Weights of a small GPT-style language model, trained from scratch on English Wikipedia: a variant of Adam for these matrices.
Each number is 128 + 32 x the weight over its row's rms, rounded and kept within 0 to 255. Layers, rows and columns count from 0. The size above them is the row's rms in percent of the matrix's.

# layer 8 MLP gate, 256x128, rms 0.15, rows 175-178, columns 0-127
size [108  97  95 104]
[[158 111 173 104  78 116  84 129 116  70 145  79 102 152 159 116 151  78 137  72 149 136 114 141 106 123 179 171 139 131 101 134 128 173 143 124  20  70  96 203 113 175 153 139 111 122 163 152  95 121 177 141 150 169 146 100 173 121 158 126 102 168 132 116 113  89 153 171 129 132 151 161 163 147 130 115 140  96 124 141 172 146  82 116 151 165 181  90 106 127  68 101 196 126 149 145 114 142 111  99 125 153 121 125 126  79 177 133 129  98  68  90  73 141 158 131 155 149  84  83 125 192 105 152 123 133 113  81]
 [137 112 121 139 117 131 101 158  93 131 162 107  96 127 129  83 195  91 178 136 139 113 131 124 123 132  74 145 128 169 128  70 127 125 148 107  39  66 125  77 106 198 156 118 135 121 145  95  98 116 212 127 155  97 124 125 155 103 108 166  56 163 151 165  95 148  78 138 147 128 129 106 131 129 136  93 178 160 156 117 149  66 201 148 114  93 182 148 131 106  81 128 156 173  96 142 133 175 128 138  92 190 144 138 135 149  57 140  89 123  78 110  91 122 176 153 127  71 106 133 144 137  93 107 121 143 164 114]
 [128 121 129  81  64  70 147 141 135  86 146 151 115 112 140 161 121 125 147 161 139 167  76 198 166  83 120 143 158 126 123 112 121 130  88  72  65 177  94 155 118 123 128 103 139  70 175  84  96 147 163 185 165 119 126 111 136 116 168  83 163 167 152 138 116 157 129 104 108 150 119 127  96 130 129 130 123 122  99 172 126 153 165 145 174 213  85 121 139 108 119 156 133 157  79 176 143 147  27 153 105 143  65 155 181 165 137 106  59 116 178 162 119 124 108 145 108 150 124 114 154 149  73  95 112 116 130 118]
 [158 104 138 109 155 110 140 170 113 125 122  77 139 146 148 141 116 116 122  87 111 165  96 106 102 140  90 182  94 125 137 133  77 169 136 112 113  62 128 119 166 126 141  83 160 174 140 141 129  84 163 143 101  44 175 129 142  86 144 200  76 133 119  84 115  79 133 131  33 158 121 144 104 126 107 126 123 169 149 164 220 138 133 109  88 119 123 170 129 143  69 148 174 109  99 158 113  89 115 138 159 123 113 143 167 166  96 137 147 166 190 200 130 110 122 137 125  37 120 139 123 147 153 142 108 138 164 115]]
# layer 8 MLP up, 256x128, rms 0.16, rows 175-178, columns 0-127
size [108  99  91 105]
[[117  99 149 147 104 160 123 143 111 175 118  76  91 157 189 158  96 142 106  71 114 152 161 159 137  97 124 116  83 120 101 152 144 166 116 215 166  80  94 138 134 151 148  90  89 197  60  25  96 139 161 137  90 132  80 121  90 145 171 139 152 140 100  96 105  81  65 122 107 172 107  93 135 143 125 112 156 119 148 149 104 131 125 127 163 153 121 117 136  94 123 101 128 140 165 173 179 178  47 134 150  95 135 127 158 102 164 119 128 151  93 155 124  84 109 140  89 167 178  67 132 140 109 139 121 136 141 133]
 [ 72 145 122 113 125 100 132 114 137 121 151 134 154 178 112  98 137  69 204 172 116 158 108 165 113 106 119  81 120 167 120  79  93 107 120 135 152 109 191 112  93 124  57 126 124 152 123  97 110 173 124 118 140 102 135 140 161 111  73 105  43 138 126 147 126 193 105 141 121 138 147 181 146 126 176 119 110 122 120  78 141 192 158 186  65  82 130 153  93 150 126 178 154 154  33 173 136 174 123 110 107 138 102  86 114 142  86 162 105 142 146  75 121 135 173 138 139 140 142  96 120 118 132 114 122 120 104  47]
 [ 71 164 115 136 125 155 107 114 149 189 137 144 188 145 152  94  95 114 108 124 122 122 140 147 117  59 150 140  87 161 155 142 216 113 168 180 181 115 181  93 143 162 129 129 146 123  80 115 160 197 134 111  98 103 158 162 135 128 122 120 105 115 131 155  90 157 134 124 155  76 176 183 140  80  89 159 154 110 104  78 111 134 116 125  60 169 136 110 121 181 145 133  94 120  95 100 166 153 119 118  46  88 133 130 143 151  44 106 156 100 168 153 106 158 144 103 137 143 108  97 118  57 147 113 165 137 169 140]
 [146 133 157  68 126 155 166  70  98 136 110 169 131  95 110 178 118  71 173  88 142 143 127 106  80 157 166 160 159 134  62 154 146 128 136 202 116 111 137 117 178 127 137 117 136 155  98 123 121 163 157 153  98 133 147 134 142 115 176 157 134 118 120  71 142 166 100 137 101 100  43  84  83 121 113 145 126 129 176 106 120 135 100 149 134 181  79 116 144 182  63 172 110  55 138 110 135 128  60 104 150  99 197 136 122 181 110 125 112 160 193 100 126 106 120 164  89 149  95 119 120  95  88 126 149  89 126 163]]
# layer 8 MLP down (transposed), 256x128, rms 0.142, rows 175-177, columns 0-127
size [108 101 100]
[[128 118  86 175  57 113 127 166 152 131 144 125 151 128 161 125 123 133 132 146  91 128 134 160  83 113 122 158 140  91 134 159  83 104 111 155 119 113  97 109  79 176 187 120 101  66 186 136 104 126 134 147 112 152 108 159  85 128 160 136 128 102 153 155 137 148 132 161 180 127 105 104 121  85 175 157 135  64 104  95  60 139 158 179 152 122  96 132 120  92 176 123 105 125 156 142 132 196 159 178 104 166 134 119  31 187 164 183 170 132 103 115  89  83  93  81 135  98 123 136  90  82 121 152 115 145 187  74]
 [112 151 158 115 183 118 138 145 112 132  97 124 165  58 131 133 100 145  87 175 164 145  89 157 174 183 149 177  94 175 152 171  83 126 140  79 142  85 118  78 168 148 150  82 142 103 115  91 118 124 114  75 110 147 140  98 132 134 114 157 126 110 107 114 129 129 116 107 173 151  93 193  84 113 104 156 164 156  79 123 177 126  81 118 137  84 104 144 108 148 118 132 153 108  81  93 143 195 152 142  81  92 155 144 134  58 172  93 150 205 119 126 150 196 111 153 131 148 147 129 133 159  74 140  96 126 148  49]
 [155 110 177 132 196 117 144 135  92 103 105 161 116 165  84 108 138 175 112 134 112 112 137  92 170 139 156 116 156 111 146 141  73 141 175 151 128 154 133 137 171 149 155  70  95 149 122 128  70  93 113 106  97 160 115 126  98 119  98 102 132 109 181 104 127 114 159 148 145 121 108 133 146 176 110 145 120 161 145 161 128 191  65  49  64  71 183 128 128 113 100 143 216 164 164 131 135 158 137 108 135 100  58  81 111 129 166  69  99 107 139 145 161  93  67 145 170 176 146 142 113 168 113 143 103 111  95  84]]